Part of a small language model's weights: rotary positions, 2472 steps.
Each number is 128 + 32 x the weight over its row's rms, rounded and kept within 0 to 255. Layers, rows and columns count from 0. Numbers have three digits each. The size before them is the row's rms in percent of the matrix's.

# layer 2 attention query, 64x64, rms 0.238, rows 0-63, columns 0-63
047:111054145069171139171131147103142075206110105094170115102140144147100150080136111129101176101071145182122119093163101151128149125136177141100167115152069155095132162111163103126107147167151165
053:153201135149122121117073091141158139059136144128108105123161141148158083118144230130176105151123137119089136124176152138121149163146069107148169092173102134187103137113107106070120123166090138
090:140097107174136115100059129162084079102153135143174190085104151048096144112123141145125112179151143118163099121149056093116107141090123119178151099130149082118139054099124175119121129138123092
144:095132090128116161076120175092122129154168168126155107094105148131199164101153120182109130188169112073114135105137093105092075147126167156212110129143163157110130109120164160127152141154154196
089:079150165137142139093155100068143173156157171091157149095165166142146135129160139166081119179195106088120136095175143062107072140116116120123094160092104084168077105100160102097135126121111162
114:105076175138139180062070152111037128113118140150155098141138110124087166121127141125112082124149130127111134099092125113086129209144173169177094157128115120115195118109148147090164131144145175
094:160134139112036130151108189140137126131081165119103146068090115156122132105149096161143171181125098103130143144168072112146127129194182116153075152089169098129151137144140102123076128099150069
099:107156113091112093116091186137111121107194137126146084176110134082114158130137100154153164136135107121175078114199141183146130069107112140109063138172143159156147119125152119172129223132109134
057:093114146133104194067174151177112190132140112123135084123144120124104131153100131103118171094122127144105160099075153091115135119103170113110078133081142090072196104120128160154196067103120095
053:180128146088126060178155089083187106119082150124061132146122132148120120105115098145099105075077146159102166162118162122124181095149111108105128133126059179147067119181161107142118120162134132
085:176181139091133100140100052108188139117147159160188110120172130195131091137136193101131150117133184111090139140170104087144135155181121121155139128130096144139155161135091104091177080166128100
113:081110120159142204080119180106134119175137121050144136162123103122153152105164108154119163156174081128134143103141183163097118129105116161127155130125178144147106148098175110130124208062142171
067:088096117155125176168158165114088103149103084107100112181077091154109178139152127144137183147122130149129166137122203184157132110141101155066170143125163119132103157100167147178092170077098122
126:089125132158093126083094142104138137171140122150135101106094141133116138151155169143067119155171054101097185113145090101138101147182157120192163178107126155067137157090164173122173093095131172
108:159108105110154163154080123123118111136068126103107114094158080131132073153118151100168132078073123108202107171114128146132159138123116139097135084141174081128119151180101109048125120150161046
098:152086119157160128119188084142116107113124148144108133127123135156090164143107143093105125104115142134079169138130079111194145136165182140147228140158088102094132159135116159066100051124166096
086:145166160065106153110199151114164173135146080105081074122169158143172108112156118161134060133109111087174159152081101119170117133112168144112159107114094176136124162116149146111144113147050129
108:134142078133123106092134123166137124146151160110162158102112125170164151139126193129110161077125077141139130128122082121135167124102138159193119116181136199068136160126106204146180077179161096
139:145149121081070073186120088142129161167076127173110118137097127131084110175131158122117139076095154158119164131185143076097158126153132075126133126111136143159087139118112147114164074195200130
106:100080126151125163103089140120120172149088169183126184095110154088100165115159109148106087137166084087094166146148070157148085107187185127120177172098131083165121140102131154112121123096079138
111:124086112140184182114124125163131117148178130153104145062165037147144120128110151096121108152153159133077119156106077160137151110097179135109168123140122074104137150125112172064130120073163184
083:101148141090084151150226096096110182140131163074114116121177155150124118179127139131155169113150105142173156160134150127140127162169146047136157138147156131182090119084123174159144183120104143
103:106072122162128185076182160100105136179178164133115120147097178080152118058150119160116111184155168119113104129157115139164098140118147197128106122131133110117101101093162198113162151141149169
130:096095114166095216096125151116135133146080171133185182119115132069138107077146120173111102182166120102141154105127096161127082159097154156180167159102144144125182102081150159114154151107105132
113:144142226109143092157188058118165098117136160147127131127157140200089124124104118137135056125110146120097190148110104123090157095193164112118130174141086117135156109127101103154145109153093150
113:080087113126104210114160149133104201136108133122171141116181120113122160144161141175140119089186068085187140107118128160166069179144153160136119129091107122136122134165133154075148174098121107
110:144096129103133174144154143164123083166102113096117118216096125105127176105099128137149120169150121143143094143120169192145170094149102159076094110143112141163104162161150130213145196108158171
099:137119134119179077122120134102099210112153082153170149067179106086133117162116127109156122075076070052160073110118133158130120120093120197129117103101137160141112125144089116117115125154087099
115:097076131140078203082114195101117110112154123108153144150171136099097194134145111163133138196151109108133097071098168106122090163093141164147093120155116152144163099138171125185172157107106131
111:099154139106127139130110148090126216135131169129158125073100168139169141099162142149137143171172097044106138113167062126165091167155158165180132146127172079122071126102143144078132119138125120
099:143122133118144074165117068107191124098104175120156087172166199124090153151123114122157168145128176134119116129175135134098170112131086081078101121115126109149110094144140081221125126112077103
088:134182145089060133152168133109085131115149171111122091117157127100138126142107077158144076166105155129113139126154116116091088114089135114144067141115142146167116065060105170110096203162098185
094:128146135173164097117136095139140110125139164105085143161159137140101141087178147104076186057099094102101138091101146090189122170134129137155130108078103119112172174115178138082166052109124091
101:171167104130152143178057145163115105087087061157103134181103090127125127131080139104173117134087161141105109121141081134097165080097070080129126150152134121182169102105122102145067141116128174
085:063087118152128176114118178147107137159140144150170169170125144099143153106087145145106134136118127076125107074133118137045115140058141128123078144075146055124169092050147111143140148121116111
062:146152126104150129073130102154132123119173109100115120171142158070142155168162143095121155143107198148147087122201153127121130105097110145179064125052138130217117127091130098147135082147168113
093:062149118186155186129112165094111133141137127092101124110147123110149162052167148167123118149181089068126163097153101173143060172133155145162144155102105106144122093080175103134113178109112142
077:097131167105106128111121090068107062149127149183104071154060112145115151145122145122149134147126088188105169116127180122116127146063101122110153214095115071142137118085142123172163159130103144
081:134121068105152091077109131191153111103137099134137146130151151130055158154098129099074136099112091145182095115203133113116098118078099099157067079157134137125107109107125156110103107155131210
083:123159134140117089095124097157109052127081126115145077060117082145102089145092150097118123150157109133104116145093093104126191162182170135144101131118069129108137064109107104142138087196081095
111:153096139133110189156140117110127133153102195067089074104134125151192126075160166148120099108141098112144193138117149145186143168165164139129177140109162113154105170153147112076152097112161070
128:187170159108133064153162080137190179104111136162110114137152213149123121113147159096133149140114156130163145165165093094158165114174088127122125134098153119141065124140109172156098113184144077
126:172143142101145101174111120150164118098092140175126155157163160132056084134091084110149151144095200154091094143158104136084184094142105082077124119189135108160114074137081104135100132167140138
118:066122127157142144098108162102109116154142129073140113135141114090185193109182174167109148133197096104121110070122116144167069177124166158140109145079110100097121169110191122128160130084105123
113:083125164172133144112145114090112161167158159094188143120103134114146184117177158167094136139144093121156181085123133150130079121131158176136142187044120139102136103090200108132156140071118153
096:158069083170126184083134110039123162133123142130114119101143140140142174110137089117108154083150127128109122109124145094197140180144109159080196141129137112087120171108116108110161100100191077
100:122069180179170181086100146070054106129159135100131116129127062080097181113109116139137148159147094137108117126130094162158112092130178144136111148125080049157149094130122131147105172121096122
078:133078036116111140045066147148168094124102092154192078130153154117194124123135117122117163165155121111083100140138080132120129173114098120128131092121099142109172081115142131078113149100142160
086:139141122060156163125109151103207146131068132187106129116138159215121105154155157104087154138131144101056122154118106115094149111150099064101123136166078146157122178136130103177131120110117164
078:120190141229139088124145111109125097114165130159133144132127140173123190098120134138093135158108166123184174088091140072061086151168135109124159138101125073077124063113131145157118135120133142
138:164163128097109077153157100166151105120109139187100081142059159151148096155132187127089137128097142146083162150120139082120213080150153086118128139148136196143101157174141145163127102104128087
106:136163171104155132104109167159151140097118201153132134168114162172065123110148097137111148121153116080089132143105135143178140144219126177182075114188123143134120172148096137118181112140179128
098:125094122132143101186118095138105047111133168178125189108129146156057094098116152139112120119122128105131119138121152103101150163111105193154094181112082120108193108190121171097173074145126138
116:158098145109127142090124131125108103094138162111172139121179194139089126151122131116099117117126134105148070119120161077126148150187114116142083094160130107133204148221088187079151096186139107
084:087214078127075085094199151173098122120161072115154137157113115111051105119141089110159100111094144157143106149169147117170117133142111123165144084136093131151143061124106160112109135146092147
091:097140090187100128160149130175122068116132143147171093110124173148142195098099120134097099103161117153112148116166159082057150117117148051092073191144157114123094122084147116135108144142086105
090:137174110175075173141140143144099172140070159134058150126130094178113175069132123129154124130094154144107149130135117144077140117163128044131154155115162125168084091090122150146076151166137183
106:177092128112098156094095106127102146136157155184158136091117105038120115155126161145140123131110151132111111089106217120071136108125170161099174107121060120156168114168084142178130128143146083
103:151143143083122129176120087097188117121155109106105099115164128107172123108143181129121128114086097153111187153147092191081200102147160070092163154119161109137080151148152131136148122108199078
098:114084069155141081157109139191114122116076142107162152128122119113188122125102105148143159085122123086131101116099142190185160149076131172089066084115164209102106135084128121147145133124150101
090:160090134145128118110059144178129095155053141098168124189108173085142075128117202168151107151080131118106093145079150114093153098137083125169145100131118177123132123165138138141174117101148083
094:142137103136104076098131134087174167147124180176140203084100150101074150168126078107133085101116130109125118168113141122175157148174183145143130124160137104151114112090094151095111114134068045
101:112153126128170172080111122123104103135090085151063144152127060126146101165121108119088087134165121187073160129073114136082105144082114122119113128181096169098137151091132050119143120098143187
092:083067097115118224121113126086130183107130128139134176125179147137131128124141114129149127142115138111106106112106164112150107181099110091171128103133104159109167071090132188088123138033111174
# layer 2 attention key, 32x64, rms 0.218, rows 0-31, columns 0-63
095:150175121103121143141123139141143104124112113157132128127189143108097107195098117187142093163128103168163083140182171159079096113092119162112058101153130176165138094157122109168090215107111133
095:197129091050110078165103125173124115088135121130105196103132132172120107151105144099197111097105145131116066158117155114157139116156067139185125111122173161135120093179088153134143153134150089
078:139188139089154120096077114114092154110095092125115106142177126107090118166139099146130061148095088077161109126141068113120124161157088127174135110095151165112173096165081139084176133141046121
111:100142120129113143099098122126091140111131095145179134133102085118137154119115209151104113131167078170118121055119111092162119205090117120149137132147063138067200095135157185106106136082138105
130:113089137123131163150099144098131158162131138108157135128098137112156174092143167156055142179190073157139183078131153117130110194154166155130132178113123114107127140073191082138149136055120117
107:120122097173136177092073180120105123099087184129153219093134148117120106115159152164093133158161082085103119058123103150118087132127156190148101166130099103085179123096119101122141134103105106
091:158102152062116146166179153157128142134191070138135113128128063134129099053183123104144104126121136092144120204095078131118088089134133178162124146137133126150145132171144143192096138144077118
088:143178082119119083117097144178124163143083102185120106179135124127079122171142086167100150145137073109194114140184121147113116063123171122188087126138130177103149121103141128169087117152133181
106:128139135135157116047113147114124160095136150154130143139130136148086082154148096117129198166135138141105081058108108087191082178087135160147047099106110148106164139136094156113136079174096129
105:167158130099076121164156163164150112137055130145119139109127121137065085128089101100167114138058156123121107163139113122143158044196119089150092152144159116200123105150088126158098154144151130
129:214156099111090076138091127205128056128116136125132152148126131133157103148096138102179093153124134155201092160132116149162174101140104118162100110129134149120142095154064148136137135151181069
094:074127155185143143116147128080130119163133103107143120128101129140156148099175150157083202134192095183137155122140160115116062117115135204071140163145122165106121118071195144174129132113115146
128:071094122167118171115141160103140128195127159096138126129106150120131125088174136160083133182181093132106176091145102128171093168151198157156125195137108115113132128078197142158156156094106113
086:087151134100112145136149079128132163160118211106100147126120197166114125176136138145162133151135181080106148117179120123157111096147181066145088145169135110173087115173126126175167098139064139
099:123158114127094100118140169124056147140084131093143159087096135150164164095143160133134142124158042132171131096107118093143090142132126160193145108082149161066147186117112112080182148160110178
089:128120120169141108143148116161095137138172161183142175154126067098092154155119126109161128074149112143183080131110127143232095087107087121100135092146128126127127166152080165172158139065099151
085:133183173145116130174155123160134128106139089130110107128187190164094091128150121179080093110061113111121207091110156150147164183121121166136092144130066196131125122136174123149142111146115152
103:090105141144148127094119146099106100179119114106166129072137105131151148106096162103180136113160048088144144204108075180202139130113112116176191131182143088118152111132113113160109146122096100
088:151150142112160085099105090133169150108176139115128083171129101134110118211163142074155138088139152165041116112144171101165138096112146119085140172121103046184117146143124138101135110107102095
089:150151093182173122169096097185136070113122129218172167130153110146149167161061133097163091111125122108079143148127164125069178104099110114143155153135143118152051133109117122133117149104144143
086:087088149075122174112114157148106152137086178145160116075129149141122106126135128152087074113104169082081134107059160096124128145117165115123105124110150094088068123130150096067082134076089187
087:120159120108144107129136116105152212126095156129157100117110128102138147117132102138115147174136051101159083158148140135179099089115093153058146119060099085178099136085139154174147183127065130
127:098054088147102159090171150135148150146120164064147132081131155151159127094158139180113188156186075131134129129110118103142078148099156183121164108167146134117083193107129163119144139111075150
096:174161089119111124170091092132103165197104099150112160135104085168146100153136088115140158125156165136167095183092104163211161064140094099108153104117112161125135148129112150097178095156159088
099:153137147122183126210106061126187180098107061099118122135175118141126132130122093116150088094142093126101119144101155144149154191157150107119174109147114067139119162156133095118061091101089127
093:083148135138145128157108161092156069130088109109105156105066144127134166095140136164098097166133109088149107166143054154147084148162134126130084108156129073088148201199140122109103108088085097
102:149142159185106100079114157120132130130127179102128134106158176071143161103110197166113139189131094089151157076131133144102104120071142116169097114097186162149105113095174161184133123143148189
105:078116107141149131077097170114089129154182139113145137124114097108163172110148117147141102097175037067167122139110098170115116128122094186152082130194109107081131181131096160115177140116098131
086:066097135145063069115135149132152086118126157120180086135144125136117163127160081138149193131151070151120133111102126108121060212126143196149183101154148149135130156137159135130153120152170167
086:084108158077152163107145147142134164176060166077128036104123179091162087096144150154121143145141144073125135119143135161173153096157120101152091144101200116151102148143133107108148159128170100
105:120048095148099165151095175144125137147130186160170150107112175140137108077169123164120174142180103101127170161168100138192075169109117199120139128161114097133152088153165107151124131154141100
103:147137187111181153109111180132095151096108148133148132106137187029141099093125134139151155146128191146153093079158095162103115095078133114122094114108180162127200113127123149144117155188135143
# layer 2 attention value, 32x64, rms 0.157, rows 0-31, columns 0-63
083:142176112181113165155128112099088085142104114127085203166178117135129161123098127152149086102118101193157126126091166163116203103217133128125093153113124142168138076097143117153133123131173129
125:111143161069171099113131085077157159114102185145095065151122127130086102170128106125118106113118139157092151108133118130085176088188123062085134145134137103178084090113121155139076143106093193
096:161089170148176114133146108133124150120139185112220185142075127152137130151113128126136118148136131095149111154132080147160094124051115179140185155134073158079166122130113160166133138120096195
104:147147181168149081132066127151062126098121124164127143142112121109080131103109166106111225121104091204154119095149124145119149134141090127145132119185090126046165144080142155130117145126132160
099:143133121213172098142148076107161150138128123147071155150113178157145089163102172106127082156126163123103144119123156095096123097151154145153169132210098127149147026132118141140091143113105159
087:116132096105140140187065117098160128120138092176163169117126130134154187184120106097124140113125172157080146113145110157055125118125134115053180124150115134056128118098121100108108142062071151
103:132169092142123181155110117104184145102172155073130148103092137126186130072124113150143095125125172117166121136162113139090132152101082144104156125096119053171083103086130086113125170152061067
098:152087162152140173151210068096204153144192167103148116180179125109156088157119106132161170102135124116117129107148107176147205119158108115095165159126155101130113131115131085156140105146108131
096:117108128187139124193163124171095168168126128144144121106129135125070200089117101120121116073120155068162155139217154139073129085155157108129137101136183139142103139120128150101148155161097184
091:157159181141180141120106140154135080120101153147121163198105115093097134132109189136118158133160149100083138056108104145079133056172114148150102144131148135214122181102134115126093111097154156
097:109167176127160043151137094084146176116165117143132115068174160096091132196112154153118088131093116096176126122210146135061135138138163115130136128115151153192144105125113141146157105113150155
108:128067044138067120087106165084147115152091093113171181170123111093155146165131164157145173075128155105111114121138109118141105160097091156140153098159068169115125150136121175156122128141132060
099:131198151106129119138103104127159140151086086106080060202149192133153123055150099137154155123148172140124126146097100188168156148157124102094153107065168142154140143131146117121158079162144129
092:109149123186121104159106127115112127139147190153171129101147118133094190057139142125125168088136114094064108126158106089138111161128173085130128102123123042077166094162120141076141072123176148
103:131175143155072115114164083150116148109074139115102089152127139124193087131109145108160129140123127167109139086044155127117171120173107115137095120035149161157126094064124158149073113142118160
108:140156065103086092118124096135160098163160121108136075077143196171140130147125191118087118150134132184104128146165133164166129136137163135089144139164122202148145119181135148150150071163179088
087:116095136130151118115111152149163127127103170076129180163208141133097128118110114137133091123133098122086128064118102094091155092080101141132161140139050143137213111066132141075138175123078141
103:121085104117142156082128090129100132157110110145124093080139125114139062130111124142112106119112121100117129120048171147024161100147129164092104128082077160133204131152141119154120084147181173
085:120077157136131094112074106146155130114202125151140169074098120109076148118143139127124074087108159078147109133180128159152102142147102197125145116133139182080086081151108169173147175090139089
091:148118141116116137082160123149189129090145094098132195107157157139159098119153141114109156131150141159134116131134195038172141178188115137089128129125168105175124133109147205100113069077131121
118:133088202174142092120083164135140105141168138137115118116126112127148118079126089110150207154122127098085113121149148183118124080098136218114166108147089121140083072129139106128127138141059177
093:132134098097149062067119157142128076120130092118115108145128086199156141082123043123124102106120096150137158133144076161099121114125154213182151139122070100086173164147132124087124123120129118
108:111136117144140101155065159116037133147125096172180186138109150117102155132164178090132075118122098045136139136089119094122152171119110126103146137166089099086159068114133069141117123155120131
113:129160122138161137188130118129135172125149105115162101104093199127163168137168137106121142108105103159147118139098172094086182114147148146143145127094176206134065123123120193098142079120205087
102:116171199124134145122101078095099151114161100204108091128122124128108164114117135092153105103129116165103165153125144146147145106218162077177166163121075134161106120093114190134090137160148174
103:139070143111139094094160124107150149110109140155088120103120154076092115187112128120135160104116133140170156092059152102093174104207178150057165162122168085143079157089123104153108111148125158
095:124099158183139127159100092166105101142135065095115138162177149091134164124097158119137088113139099107155146134095221183173162148147122123113142129095056094156069152105144121144142157147062128
094:112061130094117193119144148100152145144080239096120075192156187169160127114129112145136159160149145119175106147124145126105140130144141088087108115125129106194092134118136123113172095150161116
092:123138146119101143149102119134142144157154110112150157160115146125114086170128170138141144063129068153164108110040132163138172153161105141079169126228129066127142131109129192145117112071098110
099:151154097124117178136112127127039116125203090116092033137134178150148139110149086100138045107121173120113114127131134151126111143128142161116140118098141104115189132096146136118213123146144145
108:143131064155089129123148154144105065093093136143100154092114162137123113111110195153106068045088061153148148105108144136134120133118181148155126148120139183142162180153133174148130088100147178
107:110078152147176142115145102090093087153157135089139114127173167101176087178141087138140149155135143131073143117071114129098131135161140154096064100116085222124101130135128096167137149179081163
# layer 2 attention output (transposed), 64x64, rms 0.185, rows 0-63, columns 0-63
092:148124108117121082116101149109168150174178160194200102115125163086095131150103156060139139128166162104082123148111088139168123075055141086184163155144117120121102077130130135112082110156121120
093:090137117108042118108186093108117100134136146113144176070142131122171177145151101088104144115073144132175139170113092152152077097131136170128141125054151125036119153150150155107114128143149102
096:167165098125126142121080199172114134097095071104114122136159098068083092107062125122121120083095110129173124115064135166095174130137130142171146090149177119179133132114117070093174143145130153
091:123118117110101186127097136162174155102145109143156116153105165072106054120145132173181091180115171108123155111139138088150092159119092091124122143080143087224116152129169112079157125106133089
093:158129129109087154095104089170114108110102166134126117108132035116082095120114118147131135137148097094139070184151123143190177108124074121131090179123118122128124208138132095093081187160101153
092:214176143118151124136161131156134200170130192087119144117160186123165121139127162145128087124156118160135146126144125134074171121141058152130155155134101091130056086161156114134126074167114109
101:132138118168137142148122144168097111172151128090143097139205104106068149199131167112084147087095144161140087143139146110144087119126142138115097159135143176094065168203172126129201113133108104
102:128161073147172140116102128112091170151080147098120140095161183083114234167106105089175142135138140158123110162135142121146083089139132132158133154149148110079061128152166136115109126108155058
099:117177104085140110101153152089139134091131130112134138149122094130204164134127077095108172128120167161104047157090086103143089166147116150118099132117107167056164116142137159113073175102113065
085:137212094162101144121109173114085168151157150118152117119109151099068084041157099094157138143183104150147148108108166096193155140128164139073152173113118114134104095110116160134171119116139090
096:136122171132118167085171130084063095109094194059116167154180091059197132140124079127128143112143171157162085098087125092159104105141124136148109124127099158141121098133141090148137182127106129
112:102165094125149159162134028141119123114125161159100102170182136181144094131092080130133091177106127108091151112115221120132155100184132134126145159104132096195127097131109095161097128101109123
120:146131026158144119130073164143085151123136102139131152101132172122107180145105114127124141124146106096138107082130183092118151144195155148092102113190096147103117114145101204188145136129163079
105:099098153130134130074091127075083147146125106133100160160078110129133056130130092192181051102186137135143128150119057135079162111132106144117170133168116137137096152126168146172110172098136103
107:128150166144149146085114177092103121118171067159141077103160155139104157139132168146054141151141157126140153093146102129112091122126163058172131149137144100081123134137187162032154109154152156
102:151033130151181208106123141147097126175081155131163167169170107130155167132084080101155150155098158087105111144106176136119173130139118178111097114167103087094157131141095120138090115153140126
092:137231137134132171154155151112132167147161131119129138135112100115138097119153203160163153111197135132118135163146092139103063130142176118129122086146142131171123166184179100081145115056120148
113:103154104132124074089170126115120085088132130139086094126093141128174179129154171120118155089160127153190083126153080131112133117108129090146067052089086116089119121104093149096171095184175153
095:109103074159132166147151167144094064119123106080140128184142121162119121122152072130149191132133067169138163090112145110089092140057167126129116155124099128163149110116036122111135119168151171
101:127144156137131190131178140135109117166108133120086147163095042131107128102210138114111103148144055103150155065107119124155124197105129106144144150119109104133126086132100093200101099150082151
099:101068098070144175136168126078127136126064105150168101141123144109148098155085144155146107111137151130145114154135147146122097120191150133079123116061090180131136141164132187077156092057148167
103:173126146152091092199126101149138136151085147143091134134119170046075141147115194149074098119157124094138110148117140125092111159124137097036084093129108122166150119093152138127139101150097187
112:134121142090093157141109175123166152114224188150106122130150122133191101150105152161161132169143135139129154122201155120093153143110088156147201160101169126150098132133163095110086180121077131
102:169085058125146091125135170178113118108130151123138103147161103130138186098141113178161144098097138122122098041165113136086076138173157145141096135128092119060114110121214131161144136138136169
103:152044175079158077137132110101147115115111108160112135096111143184088136134062109082144139162115113119139099167116106169104123097087166110162141070125155120117123099173157095171143198159165093
098:119199186124124078119153110118131130092120171094105111065139182093202183161150125105074182123099115125099142159144139132141095101102115145135131119079140183080126104151169140145102150138083077
087:178133133107152114174091155126134177123138126170087113143109111169127104128162119132117225161156141122172063109143123111077064174114118116161125148109222141158131103190108135147109160142135139
112:053142076131146104091112075123134150104148093127160138084092069107165177118092094118161159088086098115135106088102118148147079091156131153119174111113125203098152129174152151179121124078133102
106:169138139119087165140145152149116170147131199155141071103145177132151115120109107182173076210126149159124170149155115123124198140124137118147145137129196090164146142150110100119083083167081113
111:145106104142163082125100162110135130164112152124201126104159135130084149108139181174144226088170179116166126204163119143095102125123174084124085135109136138133128126124070092153092107114159115
110:191161167099129077058140183122129157120156161103138132111130155116181090092162146084122120132163167130108143121107086168092160117130139052094118086086194145182168147142120138131121156136138178
100:041131092064129114118161096154146125121108091129168107093146100158170159119112098185061149101154152077099064081159130120111099080158166137183104174103128106108106124155163129107137129127156142
097:113089139155153164119138140138130113101061102082107146158136121146153153103126076220113141087069122144130109142134177119070142124166150129048079130130143152124146175131129142195200116118139110
120:110049158183172191164101098099075121145112083153135127152089101089105090183070132105142102135123129140115122134109163125102117112090148101120147163205089111180134092105119112140151139068106143
097:117089126154098142137142082090096160142180174145135167069118103160090166081148103094162136141190149166117149138190079158196112162111164166112133145184153119071132118143103144105083113160114117
105:154120118194160109111142095113108090134105197115143159102152102196094160133080140114095077046152128142134106099112164116099196094142164150104111143128122088111146150115078093178106160122177145
096:119095112101158204181139102092125169142138114107074173138146124110116187162114081083115117107091171184143096136075158147177104137131162141129158072157148110138139102094116157170177083107133080
092:065102106116074156137133142079082083084110163157113105093108111117122099137077119062134102125170122113137123158095156135185151139129151077112132108151178088172153183076089135114145187088160110
102:133117153062148112155102144114120123163077096100106129146067168131205129067168087090155148145120126139109173156103149183116116124158115115112145147123147162127151084097167164134063212117129094
096:139084139098096159145119149150079101121162124149136117120138033166154114095081092160094121130083096129135124133101141159122113170130196164075138126172120171067177135115061124106104162149086152
089:127141078163105167139131082173132136138080163085127172091133160100079164113155131142154067137143117082134177128148157169082173096184181109106084117095160112146098170142089167106131094101178127
091:195077185139147090144132154208126148105126128117140147186118058106166104146133138128158069146049115153169117150119115153089164131120067104142106103149146121166104126119092115186142117131168123
096:120129110111139143173119068113181170152139075174170155117094157182102103151132174126089109154079168133089150155132168167122115097132154142114127172141153103124104224139122152125166077083140084
106:118113141095127097120107255089129096143129167135159098088054146128085132118161137152149152130128083143129125157143084134116098165124096143108126088173175154090141138152156162104166136157102101
094:089146146120157115152196097108165070157070119118118107207131089113163086119149087185138113111073131144133132062127146109124084093073147130131132152110115140141165148089145060125132103107076155
094:168164092121123166165145099132158107089135166142139087096172130186128149127078127154135147138072093108148180113101209105203072136157152094131127145071196137160119096127110152107129093139127141
105:140122115119143098180126154129176095154093143138105196146114128092132130139099105165162086072106102172116100161121143121094114092115082186094174124133096069179174073089078065143151138122102131
101:040174128079121110162147119133188110065148108123171114140117119143125130182165147140045112092114142128156141117140142087170092092103114106156160127111106196122103146148155152138187123077122166
095:168024168182106110082101156085090114136108146120123124081120168106110117149151059128108087157089142177158163103100150132105169141102114122147167185135143111125133106126074167146160144176116108
099:095079160103127138134129190146152128163154127091140167156153133119108164169120145145070131111072079097078164130121179164147083127150079157105148163164121166149094108212136124198124142092111122
100:117143148127108101113091084115180145118109158176144122082095117139114172135109130067158101117152161105088129199113131143143146129209132105116102065110148139082134165153164166140098115077077052
096:096169126097153057158076119141128127101153131166172089134153164149168101137052080132130130138117158163092063088155153113141123098147083174104144085152102177164175128080127164100115152140164139
106:141144132144157126057121097164098115119160184098137128090123114163121184167145076029182122114089125101123142093142102104137138150123121184147145091135153126091172106097131113187130118162111055
090:096127168177156169046129138085087141098129133109180132108144093146144127118126065140176151103134118085141155154122100114200148163146146147235159186123156110127114114158119112147117127092128102
099:099160134129106156108142111137112131162012127132097126069149141185116156119143180101102113105109128069133091064104105134189114141188104091086127137149084143126114091132137128134089088165161119
118:075243122130184142130090129112159129145109121144114139123117119115109086145112128144099116138142143145143101168140185099171164107122078101082102104126144153182125216141042120118124122126147109
100:094183124219109198094130089147155156138085142092135162198135115061118137150098121130124086057105157085131147098098157096126119123157131150099150153179124097164136147103098141152150134113091137
095:102056122119149138136116155125082145142138107142174156168140079187076105173042142100177068112084126136171076117156143094094125157174117131103153122138096113132143142140079124150119110125168184
100:136080087133123136116160099142077084155094120085134129140094141125156170100196107170119119077077094112139178133135146149115139120147161182121092080164028135081169153089125139130170130153134105
071:135124174122135141112145188059127061162105106097106145204173203124136105121158165180129122132134097166064151132145128102078122142101132116161087141162157163153096068136103115111126129134120177
092:075130077158161135163070146107066102136139068118113163170133086140121137152144087109130152136101096142146085145118161123069082128143104107079134165190090181099138177127123117093080182112145156
099:112165109166060144133169104117145115112093150131079139123120193134185142120132100138109024126148080129122137023086137089157133141142092138142183119155131120113105157157175123134101121148128132
108:061147116152131093197118139105140139102156087111188084176144140165088104152136145221108106113104127165181115152152128083126099124172099161125122149124121170136067165170141160135146101156161100
101:178135183159121085119146156081094140096160163137099095087110116079139158131145193087147134115076070162163148126109114120115088147071141175109141097116042176107104117101135117181136117155120115
# layer 2 MLP gate, 192x64, rms 0.249, rows 0-7, columns 0-63
091:149082138162169042129156143123134158171146134137178083187152136093071143175188100141096139092132101153138086141125146131138114137172068153134187149120094071129116076104155125090102125143116112
112:121144137148080133013125139155128151101142167151116122109120133134115158132098184183161156114162139155152137077100133103081119149130093105133165150078146201075104133088103156156127079134183138
112:112115159074127144109114090167066133125073142131148145044093094186174147099143121115092102167057150114149156139164142143099149110145136080115112140098162143156129129085181071170110095086138127
070:101061107102108155136047096143093181145111116170133123182112125126106129191084153086088090178086201156136082094135179122111156180146160115115141108143109090125127132096143117114159149120142096
109:128132129173061078106091133108198158059140155107133112168121120158092132112195104119101107051158104159137099105093145080118114122078135156124089132106087117090109127105109140128116157191096167
110:124137160110105095142087112133143116101173109141108137087111065126187126114090145089152112126162103152134143079124125104053139135043188129181182148135101181109107111143204106155154136093135134
089:105095190090145105120139141130124088150150147098097156108113090165142146051117112089075114154088070122099180158057111104111100156115072185081139129153105184125146109121178105134127163128154118
086:116172082167152120109154128134065177150112127160127071192146160086128106165125162159147164156116181155189108106144126092111145163125152122105126157062133165158151152123126189138079067095131104
# layer 2 MLP up, 192x64, rms 0.231, rows 0-6, columns 0-63
084:181176130115118153118115123167123082098105146101116133102139108122144076067159125100141109171140122102074161072123109142069061089107196110096166144192137096114126141164109095187140178130123133
104:115096153064170189193128136079098134122130137185091168118102102166123061084111112096148051147087126145106150107110148091136073121131115133119107115112077081168115144109143070134116127138145168
102:095063192078118142136098105174112118119073133125146123065081130180170139081128105141068088177132151160114178186135124142138125117171129119156186106142149145111146117110145056133144134133140171
076:088106095082126202117067088144098192126112106164147088147130117157138130155122198130109123143052172131118131093147160160147162158174125059137112166141083158135114113116113114120136089153183100
106:143178125139101176185186142111123148122101120161100110082116144080134131165159134076120144149176148148133214096099131128143129103177079182093121136182132091151119100134122119104061088080143090
102:117125193119121150132150140092181124088115103132088074120167152153133179162099134179120139110150093080083076127196099156134144098145135073124060122066149117091129136138069150141159081130123104
094:139102106183117066105128092143158138108137105061124118144084147155109139132164100105137112159149066138083111147137084210142179118165174091049121123177139181143120108102102166124127131174130127
# layer 2 MLP down (transposed), 192x64, rms 0.208, rows 0-6, columns 0-63
082:098103159145108087136131191130120131140126096112110149124136116119136119132110174172137135158134086095113194120194143145183075079138078136132164163080098108071158175142147094097120068166069086
099:103142152085127149116145112109156144169126173106154093105154140177151099098146087175170173163130192151111099082115139115098156193073128075134171102108165138112146047138145125189112142112115170
094:127132171106098140150071222111163134135131120147069106124154130114102094130152105074183133128111174146065084152082120162107118139157133085086064123162077088106129147130196146133151121133131144
083:164137109129117123162169088118131087145123130103125139146106143122090108156128072010070135083177104183081125068088094132099163138069124188109138132158145120112115125106154151101124141133164123
094:174129123114103141059090147102120115189106106141142108186096124071125183153173152128173074113178124108162164116134155137085132122190140091141154172144152123173115166112174105128148115202143147
105:112114149132136137124134131072172045105110131101132123123184133125090067186162126137151173113100171080196130089137157152179128190088115127148164147169180139142125108101127129130095166188125123
092:137082117135163140126129121092145110093064049117178122120146046126131101160096095143154128132111129098191050127060119105173150145138127156157067092137141158122137135129083139155097152151146096